python train.py --intermediate_size=448 --vocab_size=8192 --attn_scale=0.125 --parallel_block=false --init_std_qkv=0.045 --init_std_up=0.0643 --optimizer="muon_variant" --weight_decay=0.0 --lr_head=0.00677 --max_grad_norm=2.0 --decay_fraction=1.0 --batch_tokens=65536 --z_loss=0.0001 --dataset="wikipedia_en"
Each number is 128 + 24 x the weight over its row's rms, rounded and kept within 0 to 255. Layers, rows and columns count from 0. Numbers have three digits each. The size before them is the row's rms in percent of the matrix's.

# layer 12 MLP up, 448x160, rms 0.0642, rows 284-341, columns 0-79
094:124105116106164107114130094104146129126134106158175106143120141123108152129070135139066157186111133110142121084159133106127135137157103159143122101134099129181129124140183154120095150143100142159121108101134174100116141090106112136144087094
104:141115124126114145145146135131123154122143130107140149122146136109149155148089107156078123144112142123128141122113086116142148097093156157090132112132104127164133116146167124144090178156155111164160147104130144152157131116104094107126094117
105:144115123121137135167098096118107091139133093110086166130144091161127134149097101138142124099180115148084112144100135129154145135132109152120119160156090108173108154112131146133135093112117073148156142158103113116113118099177137094112156159
098:142129161126122093112106114165131143138125132157124107164163087114068138110157101140156167116109101118093130149125138155134137119098092095141090130148162136129141120137109111186100135125173134159078087143110138134146091104171102154134138147
101:148158135123125162115149118112099087127158102154117162116170159149135151135120152123150132119168153161144132113119159119151079136102132127129128143121135111120163149125180140159135104110132120129167105153107128135153155163145137117115117131
097:122122118148108156113173115159162115116151132167119104183165141153091130117110174124131125121149125141100121113110115158118084135179125125148079144103140073110077119190126133083128104118095153084139178147117135126114139065156148112180116087
107:129140127081130160109118146137100098157165147155093117122123145183149166160112110139130107128165097139124147151145139138124148129100089154108108169118073112137140114138103130128137120125142156101100122161147099140123155123112100150133068186
098:134100130115115129121104076096111116138118132104122138150136133148121095126120100174162125135152083163109104120122146112141127172155089089118117160096138107111126109140117113146116122147127162170124172082125121133100100129158147099124087133
096:115157185124109112146131142122121147127105111145138159083126121105120151129142141151101151075137145172150160100105096126135143099135117122131146118162123126091079120111119126132120132077130135134150168168139098084097100116157124117138123131
093:165170154101127130122164162137065140164081088141116121141153119100130123149063132148115116130142127122159134121101095183114134160130126133135107113113105148173091165083118138156133121088153119140096114163136111129141126118156141138136147149
102:105125121146151117122102135113116180145134182129094125124116136129086141075092079088130136121106099107140126116119119111182101145160158110130198179135105104115155166102111121120135150151139116131136090096100155090103093157119157114118087118
099:064114155098125159130164126096162185133135114105165117097175117124145130129167122156093096167130157134103145155098114135151133104050127138148124162120148163126180113074136159114139158131107150114102115115169162135147151185124131119111119123
095:109132140138140161115140105136092129163092130107088109145130140114098087155106110144110104135110171158107150166112143111137151113137120168149153167104081178112156085110115156114163121133074142123130137122140152106112098118081125124152084148
101:145163156144126167097132149128115122143092128157112105155132122100125138155096106138117156060128099152106137160132105106143137111188124163140116127162152108135124145118123117093137140128119099125113117116081126074103153144128106160166129126
096:133132134179108116125115093156158100091104117185092113103139148093134124137104126072118092085147159136139164121119077106128136140137146107149124142163133137131117093118175135141099141164137119083130167116173154107189136118101165147114143163
098:099102111137134108125127094122169111102118114123150142149134098119116139127143169137104094125102145173148104124098119146127140145138116116077171121137127150170090124136098183149120130132159109117101200123132088115127077117138128128166128138
104:146096133132096132075108115116118116100138118152104099150120114096199107137096171120135095119120142074102122112077112170108119130117109137121137137102117116137149109117147125094142096109086189143149141086070131118116127136143124149110151141
100:073129163151110139169124143122112109101071106132139164114101119169145116094130098111100140107114146089130142097123076149146083100128117114128137111144125142111165123104166125137113132154142142108117133162133117156129106147112170083153113151
102:116091141123107110189140137111107096165160063160113129095146145115105111111092099153140113145150106147127137157092138115091118140137147155097111141128164096129168144175131157115155145137147117116130128137143132142167148124135132136154144137
095:111156103131137157155140074117145168093128188136113121143110142121114128156121146145122120092108136085163146106095116126160125159136115096152101126122143126110140122091146117123110084138135131123127130074130138150117104121085134127115136116
103:149152095128105133127148146135182129119135127131103120142147145095153076163150129123117138145129105130141118143152124131150130161122183138127132109106139128155154123100123138158106097143120108161112120116105112120128143123125157066132137117
107:139107175189131156095115136139079161139086144129131134126124152163133120072193142113116130132118141117103155137113106117118147112123153103136102116117141109089170129085122192102193135088122153118130107137128157130107144118168087091132134151
111:129149134154111178155097107183137124142099110118116096165142085129106080135146160147094135100125143114102137168116126111171143145066127130125078113117141134108123115165118116114116097122115170100082122123120106130154154113119104106135120137
099:092152115149127093125142120150094123106121097139112109113145126133139149131105105152114175115153089153109113116122091102129143132116117128111092102145142118158163145120137139153128184128125183101131142128107117102138111168144137129139121114
096:157116131115115113138146073082185151089126087159158109112122153141112134110189122124145135093124133109123121159095101117093119133155129118107109126110102154128090115110099158129123092135158172144176158079130121163135140098140124106136134126
102:150125126158108141133127139151105134107118115068124073122129147105134118111118135109133147108087153134122124113084165103149177122160123093096144132155142118106137147085140146118114140173104113121124174137121159080141121146094136106152151162
097:129158137144145106112105125136111106135121095110166092116112145151098123135116146138132105125129100158183102135134148195141115137128087149158085165134072114148124100117130116135123146111196113108135110108157143104118131125089113155156113121
089:139166130096161137125125101131127116109091117096159142104139107085129174146101141125179118132121126133136130129093125118177160163121135139120105171132164087124118113173113128118112146150088138132125138144102117134121123088150130113126144108
093:116094104137128164122127118119094128112113084117135143127154114099190092110141151137118109132129139183178133102134134149105126139163149127147141133153079143114119151126170155138129123118140144108119127163120146167115138128096102105101110103
097:099118116191128101106140114110139147143171102154141132105143150159167143116114102119125107125114138144089092170131136116142163164070139174145149157127153126117130117114121108110112149084135129121120090112118136127198077144136143119114145130
100:136124156124098109183083119120120169138138099106132080132125070152106130149111137133134109130110098133130171124138144159148144135131134109100100167142117151133116110113146146089152159122132075101109109142131134153107131132112109104111161118
102:083185139147184164134080129137133118129140068122147158082175118118131141139122154122123141143133173172106098153129146113133164110151135140067098110110141109128135142112114102088095122146129154112143130115161109135138117143150121118168139110
099:136123080147147124139156113113121115124119144131088164175113145099132127157152085149142137118111175157142131138129132088160167116121162135134105132148139104137139150121115126143111138128161138121101119125135153118100120108156174173131154135
087:160153120138134162114082145116119104152173134114104136152126170144141114154157056113130166139164155138109153103106139114129139166108159135121124110150090122084102089120128112123165122140135107140145115100117144083139093140132143138121127140
098:148128173122129107113106153136127156088116118141160144092171123142131135082159066121113106143134121143130101150112155098138101120122124098115081087133157137138115104145165107114169105155103116142147095155169150117124125138107129165100145091
097:112134129119131094135124083111105130101125149126147110160141165132144136135109124177129112079072100146161096112130084158120106157153159125140144107123096147156130138121121143160128156102125155121107095097082161091098092130138109136135115108
093:089155104177140118122086118111088139126160185105145145138107079145108105110104138110146133112113132114147119180112110142153129074093143145105108154087136117099143118130139097121123157110130139127140127145165113080140118090143158195154135112
108:173122105142083112107115154173138105086133101113103133144158178167127114147100172127097120138155112159161100134131126143164134135147099127094129162129112097116157142179131163165075134118129101149123129122120143107111104149114103122127138148
098:142148148138138129131144100182146094129126149164117157140158139074131073089097140082129144128111078117142149130168160135145142130139153117133129121155124157162181105088162142113185124109131144132144080132115112132093124107128115164116121114
096:175141141125155132084130123148070152135139139145104132157167139167129086161096176093124117132141134105121156113106138113176133129116107155128146115151147081097139133105113151115134129145152135145127118104123142114089115137166101144115147128
092:190180132130116140093116109131130158114143137092138141134114101144109167110093110141138134147160113122142089076090129113123107140149144127145113093170141144118156118138110092130119177165133130127146090112116179123154148115093167120133135108
106:093134100151117096130160124130132152130148148154124112131143120159096122125119144126116115106123107123163150139133151126117123150139106136104148120139146126117141135168145107174186128186129079134151137114138110174144123104126142122120117115
096:147158113163118149136146092109139109132104089117127153158156124073155151124162193143148117135112106126157100117146144138082131094129066111122120100140102094128168152125106127147139161134137119130150127070112123147105123113086103125120105132
096:120160132141112082133141098135127129109135137122145133089140154163067151122143159119116114146144206117138136129116173136067099116145153091132126150131122108140143155142097135114139110134152145141133108170142185128157150089106128137083105135
104:129137086121099107165125114123106155164068065147111111144141121120140116104151137144106118129117138156107101188124106149146158113153151096093133188154085139127175124135165143065135129127090145154125175142117121140147112129113111144135131118
090:137108149098161131131117102094158122104144135144116096087114041121116098136150081148125119150122137114141128192111126119125112151117090129093119142122104142098147110153170115125166118145135140090105137103112128085113117108125123103105113142
092:111153142173145144106117124100118105078116122133137151125116125143143129103101093146124117160135144105162114131134135134107090099114150134106109134108120133107156081096063073111156177159132101130138120148080146150164118106130136094091102138
096:115167123106125129102133141148113197123165135122179153136141100182156160119147103163154107131117152129145128133110148129116123074160098112122153092124110109128137124151139134149126160176136125152121156111120152067182122134093118132166117144
098:119113147150127147139154159117168108162141144111141160162144150127110135108109135105148114185126144119107178146142106138095118162138152107122103163140118136113109153155127083140142105157160161075107120119174107088085142141127134164159145094
113:120110099171135117126143149129135120110128110125117105159140082154115111133171141143130097100113162128146154127128111150105118111128106117087121136093128163134164107064167167125130140122123079121104133133120116125154089094167089139145109127
102:123154102126173138143152172130146115115185125171166108106162148108120153121094158132119126101156125152123105118115112158113071142091123100085091190112123137154115091136149099129135154144125105110113164133118120144093136132144130146078151111
114:106139127150107115120124121135154151130132128114132111137129083142113083121114094142127107063122143137137085100130177142120140110138134177170147100155107108089148140075134147111131094140159095128159162155149146123146124138119145120089120136
102:170135121118152151085078130160094104113140150135091142165145125114108104137132158105098073147102102134125150166133124112149093153136117099150115118080116101136154126109149116127156129150149110116121159096120132146133104121161125137099179097
095:147137112148146117096149135125150162144130149115114123107114091117125151092139131144159160113187070108171134127158127128130131102105152120140170126149116154136098092094152154124173111147091131138129167163079141128147142133129080121093155132
095:132131116136143094133129133106157134125111110146140112139102137141079150148139124083098131083163159158085131108133144152117119159157103167133144110098086119125102129099134107179101125111152112122107122127140117109138143105105129140128086126
093:117131165131093144127132103096129136125157156148102123153103084142137151159133135102143128113143126154085129121143105110148186138134103135134154106149102155127124141132134108128131162116145123118105135126091071140142151118160158145141118074
095:136130130132117156151101127107118100122148122107127122082140161136154100145103122093133120122127167163134166113137154150109146149172200153051174089150163148082098166146124122138139122137136136142126129122131100092144136101099116111164122137
092:116092098145139137107098101122090116109156091094115090155110120144107132117139152104117131150099127090140154085125121183144146130106102130140145136149184138139076197137117116163104129127156124137167112134146138104127072135141115116111147127
# layer 12 MLP down (transposed), 448x160, rms 0.0643, rows 284-341, columns 0-79
101:151172119135154134101150147148091131100136140103123110136138138118120135086187094114087079097080115095112157129169089097125162115128124110129149121142146113101130192120154173118120127127106142133137149134118124139119122123096080089117132127
104:072142129119145110145108171131125136136128138154117138131081114131112084109147188138158154102117130123182132152084085166166131102126120125130172184146146122117157128141115087149105112123101123122101140167118153107185109135118125107147079127
105:131119168134092117132102126123129141102095179119095150120130085121109153108184134186149150112115126110115166180164101146156135143141131115123153114122176141142106072119139118142143109133137161154136159171110073112097121160117133132136110121
093:133163077090133168160151142092128127099134125117123110123117145137128149104126116135100141145133095107131091105110101116120114143159109139144145114140160138122137139149136189131129149141137132117139092076164130185138131148164124137142131102
097:122139133158144118141151111122136176124188156111122112167149098154144124152142125086105132117152085143121128171135120132081088108111119084187139145104135136125105097116139109148165135162149116106121146124124133147070110139102117185153117098
096:106137111141124109114127093099114132156096124193064118108071120130144112164134118162129136152088126187130118108102140128171151106109147116129144154161110112136129068098127108168137103125107143122157110107151117105160154188085097113119118129
106:117133119104111121141143121153119070157162131120069118146113135149138144146128134124111151137108111108116154105121136138122099116104152129098156154135094123085150150138102089108138091173123136108155100086138161133129126171109106119145142113
097:122122130137136125123123157099106149141110125138151154171089129154135117123133125159153182114104101099125091135125141121167122134156135101088137096123076129115126162150076113140089123119148149149134095152103144158083104098204149155092102109
097:131111086125104115173134170121149152160125076084159134184099119102127094128136113147122125153126099148168123082149137138121138133140149131129119117146095128142120155090109146147133133178132092114118116135111130131131163130116120140143150158
099:098105116120119140157139131095130085141110065147146148107101122138118118120104102156081164124129035069106161191099140127117130108140154149128121102117159111123142133122136130160090099171132133146154158113138195101112131147129143107131114135
098:178069121099138135091119124126125118143131127131144104145127121147163105103160089077139104117117160121125131136089135148153150159144118140123057138140130084114174141125137111155096135108175126154124151138122137167165146081137141133144101144
096:090142134091153130136130140095141094092110091126164083114096124121133098118136108133133177104117122145104111130149082111130155098108133154118120131136131150140106138150099083154139172120138143112117125110183124151093126155100158091138141132
095:113125124124144085137153126109134161106146121119199172167115129127148173109091124169163126154141120038165090168118108111154161103138143116165127130103158135096116165113098136135102112145135155127131125129129099154174118140158116119166146091
097:108164113119122147139120084153162169155135074137133108139077180143080094163108113162099136122147097072096104123135093130155165140151123117157140103145149137126136158114148170148140133158137102126150185161080115094142106141176155144180140118
096:164128096119117110113147145109121168108124087105125110113109120104078105100123136150109134138136126088132078122150083133132171122134114120085121148137166149128098075097118087074152102138138167116181154080105178166113134120096112120135127084
100:116151113115132123126165153136110179144134141133153089106156156120139113160141124067119137112105128126126132113119119080152113132163111075202132134127102120148167136123110132108090146118146120117124094147143131077150138124129155131160116102
102:132118122068108096128059154138129131107107145124157100127111123127111129112139149149144146144120116058140141142097127131119102142149106191126149124147082120130083108148110103125117115124098105163181123120108166132129120140170154119131175077
099:097133177111140087173182127136140079115128111139140148120109127148120113170087130120115119115139124061129129117172058162125205125115150124093173120115129127111115149154167119135110146101102131164080157155152113081131154133086111159157090125
094:120123101124138171102090156143110152162121102170158120144123113134132141092124118110110098135149161096153129133124089125150092093181123179144127104145086128142099201112153170133182111174154128087081129105149148153127123127113139133109144111
096:096163148113102173126126109130170131169151122106104129167137118145129108140099181063060098107115156085177109155133109140137155123097145135133150151178107130102139094104123110081166146138164120118154121122153139130108139113144165097137127120
104:137146155149156099094182121134107107162097153122144119130132162163149150137156102173121147112124131119128113104143133138108129131176096128137102153124116100134120107101173102099131122147110087117131117138110128100091153147112118107093124126
106:148142135089086121151105128139130117142105107109086116159118081076140126148143111137103120136073140107137112122111122115125144095146133144126125160147143123149107117138098080095130161113160105122117087126134080094169138059098150140139102137
113:143124156111095137100115119168142120112147103114114168143099118184121096110132131130144114082184120140123148153117077172158136117105105110092136080161165128108121098110130143119138090153149114132139151130186154110086130104123116123106106145
102:142162111105120166142155125122151136149140156100123128165153145100110116138129088124119089090121137138101124115164117103169113135112107106176145153147157126092111227072120091137102112162091116126142159123114160109101146123100125140147130137
095:111130092173167124136125140112176137133088121131131155128108128124129105092135122150134134156124179163112107151125142147121126129119115132156122129163103095138155101150113099110154199171089088091086160128167137104136109113100148142140100108
099:178132170146129119108151105161122118110126091126125118109150137164163137107108139137148094122121153174139106129096136148139152121110158116156133145107134131091161149129122093156149117160109129104097174145114155138104115086178149141143120152
093:105115133131128089143152102141116107106108173118120147154167099104136150096149101113120204099138127181116139121135137128160105156141164129160117106124077105097128101127184140141125145134138123143120174168123110155116156167129125123117179135
091:097111130088131156149145099152116108107165160154144128151174112156154150175116136126143127152154121058131122129099130167129160084122094160119114132119102138206145128136128120097106108157070088096118109144116141140133133109086100101138146136
097:157107110124131119128121119127154142076160111101158118098137124117154146127163093118130117099112161040161142109119138176135079097136102109121125111083131105133145224101141111123158143141092141156143112133129125127101143082128151129105137142
090:153112123111135135164096142119112092126139151115099142133107130104131149162130168153118125084129114214152106118147126122126095104133123104108103055151126149085106123153185073128146105111132149144133110146106102108063151139109132173120127081
101:114090174135155137123130123114116124120129121162114105121108117166124140186107143146118173111158132084118077122121120096168093123140096146161163149132123119132127124165091149189138151148077120104111114130144175118126096119121136147114146099
098:171122147161100150147121124161119124080075117133105172124081118137141120147113112117116088107157142172118171117154131143129098122078095151130136121140126143121137129132103176113102120136113085149094132152160149069162154126095103126090128160
099:155136128158149119114137152155166150145097150116129100115158122077125122147123106168146116147098124174113151088165115081075147114136110101141084144126136127100129136123142132102113135139115164143139065159124168147103099079143160131135130124
101:093131152143110098186109126136137131090125122162127151128104109095143068087101142119175106137169113168106131114151157102097156109141098115156149112123134103126104106131169136169134130140096155126111151162105139176127133116105116113137095123
098:155087119152124165121161142086129120135149124153148059152142146096128096120138154152134102146141166144152086103119123124141180099113087136166126100145117118144105142108111123127100166141119159091140146143153181168104122130121135169138149141
094:140133122153099177093084149110132138108134100093117210162104082134087071102136116136115132144136125136119133104109147132169152115090148135086126092126148116136154125137125123132121085101096136123126142158124086132134148144126143199152121139
095:119124178134109083123154093116124102124151140120104152119114156124109138139137127084114157158150143126062141123137125092097163097091166124165168141152119142153135117140138095101115156127124120106128147068101119164124162115154128124122138130
109:165127107183134084140117155148153123087084103140145120134173131104129086107102139132123122133105153143166080123143099129153102105140150125079141122121105117103141178130133133097139168145169095103113118130151132099139141158118111097130106106
096:122106113136099091127137103063115100128126115149127114125138132140126114142166113116125127130138122174128139084135131141148119108137154108163156108147140105098125177117131175122148112169098118108096133111126157150131138129169112110166156136
099:125133111104134147119132106088109083155118099120119145119168126114131125126155112090162103107146125162157083114134154148096103127101140131128144128144147165180107188137158131141130126082090150133129141124114147165153140125097105136129121118
093:084100146123150131144099171148089124111106092179099125114119116067120087146182132093139097131109117117103108123160133148146156087150133148129137118091180152150099107124158137147142112135094091148136144149098150095139156094124090125089131148
109:143119151134138100138127126135111188154137134109161100140102156116139143139096147125109133150115095118118152147111135085121149182130126123143123099124106118133140111121145139162173138170150136127129126150111124159142078112128142127182149132
093:118135096087122141145087127109098127119140111135145102178098142160145149143117123147063152086071115150141114121144132133185117150104138113147177130194137130122137127117136120119132095091151118126126135147101136104134110204129132112135073123
097:132140098115125132135131150129126093133143135187164147124105151166132162142106075121168094162114085086130136095140105145095099096152134125129112129173131095126135172139136080126132062141113151126097092140095071135110160160124105121118128191
106:097123145111106145141110146151130099119129129119133147114126152145143087115148103076131150130076125104156115164093113118145141143146119134132133124102156115133101121097121141112157135156088097162054087161137101068153132129139122114171124132
092:144164110097156114131143122167082147162138110092118105159097167122130128122168166131124082127146133174120111098104131088096105122125107146172174113133127131132141155160108131094128145109092121106168103115108108126090155156104169141108140108
094:129123148091140152162154113147134176138109129151144127133104121119161140127149127106124161103125129024153102191125146104114169142131101128106110101110120116101120165143172142124151141122142137141091133111100134155122103153121137125107135142
099:155103136164092139156109162160124125132142162101078119176177134093147119122155120145099131148126128138142137144130122164107116184121112087112130150135134124159160131168137155153101096108105151149146167133102127158104116145100150120120130168
097:071103190132131114143153133160167145155155101151100161122108156155100139103121133147160143102105087039107114128082142106176122138118149107102137121153122139107144178095104104124107134111131105115146124141078139106093117137144124164131136142
112:102109120148155138146135127112130103133105134118139113147135100165160153141172133090136137169115096117120126189146143138133127122168103116107087122167127123155169126123122116094126121123173080129138130126106130116131124180118092162123131113
103:094095105134136176163154134127141208128116111128169101111150130121135116119115126129089080118102114131140147103083113122140127118163114142137112131101101152130086132176096130127138108110173151143138123137124184134140150141143114122091108164
115:154144119111115100078148164129160110133084124138117092156118085167109128143134126126130127106108162110120130092145142161135186075155187130140100120138118147116154132139114105079127130159161110154126143170103086146152117135137143149109145101
101:173204133111151122100143091109176142157143173132144081146154110119135149130129155078143126114132132134115172133151137111106137122135138147104089173152176135122120117092122144125107178130124166137172079141131131116088119158139114134151115132
098:112148111128168115092128108173146138108116117143128122109078134154146130098151110096153123138117148112167131117135111126121140096120110132094173129107161127119117121119131115117123135092090104116127126074149142133146116135111177135162125091
096:112107148121150105119113120152125136149158110129163129130173160157168128116139121116164122137121097154122128110174142108139137114107137104099123100182125100104121139170101153143123155117164146159108132108134078104118133135115173154115150106
102:155082079162112110170141141143151143140136156100159147137151146177113134099129083155128145138112147145161155133124111166093113125107140099132100102098131111099144065113102075107128122165136133112132142108126105123155096173092086131157144168
103:137109094119137179130091105126067152142162157151146140126118162119110084162133106147101122146149120159128127109138147086152103129083148125156124140137128154155101132145131151110118133095130096124115112144132081123111087158080138182133119109
093:161141138110127138119125129141122118142135137128182151131145150138116117128109113155157147157112097000117117168124145117115094139162121114141135107166101111159130173159130113144143117121134114154121101121091142116114101139134150196135152103
# layer 12 MLP gate, 448x160, rms 0.0644, rows 285-341, columns 0-79
102:161130154108154164119097167114119126107110141147136119142111141116099163136138134096122158159129125148136118112141116133147134152172092121183147109114100115159106098124098123137124088120115135081101116107122164132132141111162130141132185096
102:127122128117080127108134130089169093113124135122104194157143133133149125104095136134120161139167159118120100135136151143145094108147095102182096078129146132119130128161091157143151107160163128129119124146150148142116141120142160156171133166
098:159155108111129165146106120125145120122129109141106129091137160140163137149158124088106155159116122170084118119132155096152121126128098142127100101138158126111129090112142132095087148164134132125167138108162176146157148107153123121074073112
098:113133127162105102117124152117108129165124091118097149117162087123133121160175128178095127162125127133138160112108130125091160143152152084122149073112136157104107120129170119165159154094141108148140135119127122070131093124151173165148134160
093:098094137140071116132132133087159152110101089123097126147119188111135100158173129160137116126149140136104145143082122155139131122121147139096109167135101123149142140142148136136158120155139123103166125144119179121159126100135146121121100137
106:121183140120147082108145105103109117142110092141097129107118132144153135131109121141152105135108137089102149133174144096100118155132149112130155121134149132131152155172127147147113117160077133116090119156100163140088143134119113159142123082
100:110119118111184138120126144117172125112129158128145121107154152169147119094106141150125157100147127078129146130127127090098168162116128124145112109146135174137143142178114090126126134150141141112126164114153149140118128155145166090084128100
098:136176131113132152151130093167094145137094103147113095114124171147124063112117187089094124129136103109151116084142113136146119105131149116123116079164137137114107145121107125071153110133116129117151096067153143099077130142158113095122145150
097:114178132122145154185173131141127089122109116076128080121155144114068117105147165133139137135168097091109112133120165084112107112107174132189133117070123104126123093158110108151110134113122146135091149098132139125119114127140118145106114138
105:133079117149131112127064151141134079147152109113129116169130118127149148098115139123140114155115126132188096131153147114147128121173081137122167139131102120160142090161128143137113160141089172145147161126130112143110100117122147166138144119
099:133152133073141141138113119180142082150123078135107169106141107173115116094143123128087162146174113129123092124090163129120133140166150123093141115131160106104090117154127095104131101150107118079158157073152102133134142093136106125162134158
094:119109143133124119148141089111115134140129137158175118135091109139105169142115136133099093175129118070112120129085140148094162132106122159097076140128150111125125207115082155098111085167146109172155132124123134124115077142137104148116161074
104:119117151132139125149153159149160139115135141123125107123084124150119124098132134132106153117094116147152103118126162163138145177119148099142135092098174152143097112098155124148137092134152149134142114077146123125109128132136146071131115142
101:141154114101145150134158121151113107140113131105175131120136123144142141162139127178136160145134106136141074171142124133134088131092120150125151099131116108124150113137078120078170140153171150106168123083094122148103129146099136090145091131
096:134072121134141127128118103088149156136102137156139077144142130097138136076089128090116142123119116112092141141140101105120129099075159123104103108138116123146146134144104164121135133119136144099099104149125140152145107152162075134112159141
103:103135106141099157081137134130114113177178131156125143129079101104134141159143077112162134115092123078113121149113157122117103129135096124147153047162134126135124107078116096152119092131151108122153116116154164094085160133146150127111110155
103:113154131139147099146144107112152108117140116066140152121096146151154109129120159131096144148110089153120156143094151123136146171207118174140133127134146133112136138108172172164088089122148117078106121137160165101094138085132130130106176072
099:149123154140102088117136073148133110125158155155135111138103169110099142145119125122170129148146110094075137120105152164082109161094122132140140110097166120136105107086117124183114127124159112128154160167098100126133105138087100100119122098
100:102173153086158106113097128113170095142145104136105121088110172175133135125135128097087122158125149172151137133137122162139149121106176152125135122165115151164122104093121148078155145101136120125119147135133181152094145119169167108135132128
108:130122081158143132102104171116136100135162123143136105172116127131147141141126195107123124141108092120138157135136092131127130162180143144135158135108115156152120169160113098117124116141136152157132150117081166140109124137133194082130147094
105:095078137157133135116102139113129071150093124130108134127142110152117118101085082137123109106118155147150122152130147090116147161113110132083148084090192109088118131113114116084164160144174128111166145130123123087091125102176128112132140148
104:130143145129134149115156116174096123151163112159124107127130155125139148111128101110095109133165132140125112172138120147182094125128103092118136107144168134141138096162088149122082115108145141125098188140097109111162157142141135127139122140
098:158160135151150108133134143132144137146156129070117130113122102123119106133134148147199094147151164090122127134161151144124156145127086100137162124090107151121158179138092159133163106136127099124118120138102113125104081141115162138160137159
102:138142115137102082105118088133100126145122115166101089107141149134124155201147161088135093109177139117135109102106169133129172150130156138154113116104124124109146155129139147078143079126140167151147121095093129162105111163110141117142145146
112:107126141147101097148198138148163111125127095136149123159114121129132110182134123130114131134138104097102083135161146097112152105104159128110115112143112118165165173111094129147124099115163173117122134183117107104126136106125126121117121101
095:131132139095127140141156095147147073144115115115152153093154127130108131131166093124114111158100108139138159138141067096112106091114143181130182094150129122138134067116151165124144165110170117143135143117169130121137115079152115130106150140
095:081124102130114144104146119124100120120105107137121132146119151115110148135096148117107135151114133111137107138170188084126101172139153115130173167129090129169138167150126156110111143118125147146135150140175131146163126093094120102143135154
100:112124120111138187119131115099144130153154119153115170120127127153130143138124108145144112111094142060190120112103128124115142118115132132105118113149188158143111125150141140129146122157125126131148082081123152141122105095154157109091106121
104:110136164182100102069123122140156158135180105103144130131153164149116123103144073115115105188109121170081121161108094131150138156088132125142137167091140124135124095115153149128103129141132125161134091096122144120159101162138133101111121107
100:137143149111128128108130138139105103111143147145116116147141175089129141113122161118111107154166171126127098161113136123169094115133136179102130138090148161090088144110130112120162142092131130129080088136146163117164126085107107179126140141
094:091113153150150096099123159161129163136141112126118130154129126102130165159112129125103151104135171131145086139149084123124123133119139165144147120150135170111161146105121121082123100136133112136159145152135127170147129159117143176122165142
093:141141098123137157138146147101105128177090089123090155152163155129098138114124137129119143188126140145140118155104073090161151156088130112094125109164113142116090115135133097143072107105112142136107128140096119120161167121144127185118124125
092:226137140137142129092171129122122093135123140087139112135123113146133137127159131134108153123102136105130096162053146161170108100133185139137105143107139148098161131128084135122136127098108082100138099104137155103129130142135155140098149136
105:143186097139155151137101122144151109143133157129132145113115132101090140097110085133095142178128144121148093169089117135162071122156118154162126129099158123119112117107141187133175111137152135110123107163190113146129129134154131075124145114
102:134147138102156092121106159168130098113088092172090141097107163117162172127126109172100162139134140154100114175099164125081169133139152139091109127125125164118131134116135106118154123128149130143095133114131145125161121114149113065129124132
095:144094104134165108133170129105126129151140110122135185144127134169122151140144107138082152108116123121150113138109126143127126153139123085125084119121145153138078138149110074119113151140149084124130154152191123172167117152138141131109104078
106:106162127130085100145154141106153155146124120134104117133130131151120125107120103128125145098100117092110109122135099114128111136135162151114158143091101156090110119086146141132137135089144142106133102152106161152140132110127164120093155144
097:103133130128162145154166166086113124073159124107147151132121137102117148166105130133145096086125151181161130137108157131100140157129122173131159169129124161147105085187123114150138101119147094124134116116122116088120120152132126088090103125
107:153123122125103109131151138084112082135168086124110131109168169155193161126102127113124131126118146125110121129168162166132119163112126126096139087113153102156124104126145098143132094116100084157128107059110127127119133089121118146128154105
095:121100110068180100121137086119104137129146128133071120104139098129153116115119146143105112123106119086113109161115105077126142098156145192141156131124122108121131118149112117114109161110096085124177208092122111139119146125128125138114109147
101:105068138137159162144092116161116114122172163107091101104116127097121155164136140151100136131104114121151128093166095152139134105158083149065126105127153149161096140141110115147146160131167154153158084147129100143152139153147113147136116141
094:141157141147119131092103143125081065148111109091133097136093095127145185139118100130143135155148140074146160159153130121075152127130145116133096124143129085125136117092135137065127129164133140086126128134171115152122128129143126120115148128
100:145148124150137104116100113159135094133102081143152109153107106163094122143117138139124102112126136099126118114144107165155095160113122134153072131134109125143145134114117145130151125122170145059116122099125134142121153156131117143135116068
102:159121127135140127129117083139155135103131151145142132167114174141114113134135138164095141142116181111138134098140134150118143147167148107140103081177122144129086143072147149168133092117157142145109138150110123119149116157126173138118125085
085:143104144137129134144113176143117117103112129116112109169142136179133142146146078116148145094157161156081134140107132139151127134069125157123135133163147121132120118128147101170137117122112138110151136154165136128099110157141136106070143099
096:120161150159093149121132167139168119108063131168118184169162141134159094117152147144166125165122124140134111133098130115111122164133152148090111116121068117137152104127092161141142137087151106106139117098136174133112091076138139141118132143
100:153132142120128143137145123104123088104116142112105105177125130142134123119160162104109105156161117101175108046129137140095145153112131125157137161099112160132096154157082157143113124136144139130135119171127130122103145178163113125150122066
097:066109139136142131146165158136113183106115120108106127133092083147107130178145104125151110114107141077147162156108146144115124145125121137147164110125126121121152112113110137118143143091083114141154148155092115179114107098103120131135089085
100:159147093117164120082116084153159156145146145111116165141074147099131125126126105128134116137178144154133100130124090115108122179092120157110165154127148159115151100063137165119119151128125091102114109141119122118121121108137116117172115125
101:140168143144141112125147178148102183140115164132078155124128140132178118123121106093143131101086129100101116114111144117126173133177130107118130146161150149123101121165131138139127130180116142106109097144089179132179128102117144094133152156
093:101154169132118136147129122161107139129098129139123133139092132122091109142115148118138133146175107136143107134120117076150112129118085106139168076119156129101096096100114142141126143139105122144094116137128164114106181135108074070110126126
108:123132162148102143103144092152098133123135110165086134128101126112128118090177101159114141157118104105152126107175080119131122138126137124133156081132145194096173109153120158132094146072110094140122140168131160139128100148106082160103131087
098:082145120112122112109118145166109164138124169116151136130170074141142102097113127129135141140149150094138123078167164101073162138160134121109082123117131154137102155102099108130124077129133111129145143129166132092129136138140110124137135100
106:148125092108120158121148114142128105125159107156107123136121146130090176141125120127130136145131135105113131118103167171123131108135124136107155176119106146170098138100122120114120121124116149121149109156132187169142146097112123134152076141
088:102141146138181113099087102103157133111115098116136093074119109113117189121112179123130131118105131149116120102105163158142133135103128137112110128131120141136132187134156172106112125108111114159129089092159173134089151113107172143144124145
095:151128199140105094137166163132144129120143119120131108170123082139152124100153138134161110126112129108071143127129139174099111164151150134096125114152119069118148125054130098120126118163138126140134148129147149118110098107134127113187110110
098:139180107101152128103127121154153108105130124120117153149157157125129102126148146126140106118149115154113101176118152120095110128128173157152136100133121121135163158134134097130149129122092126110133157114110162126104108072110128128124136092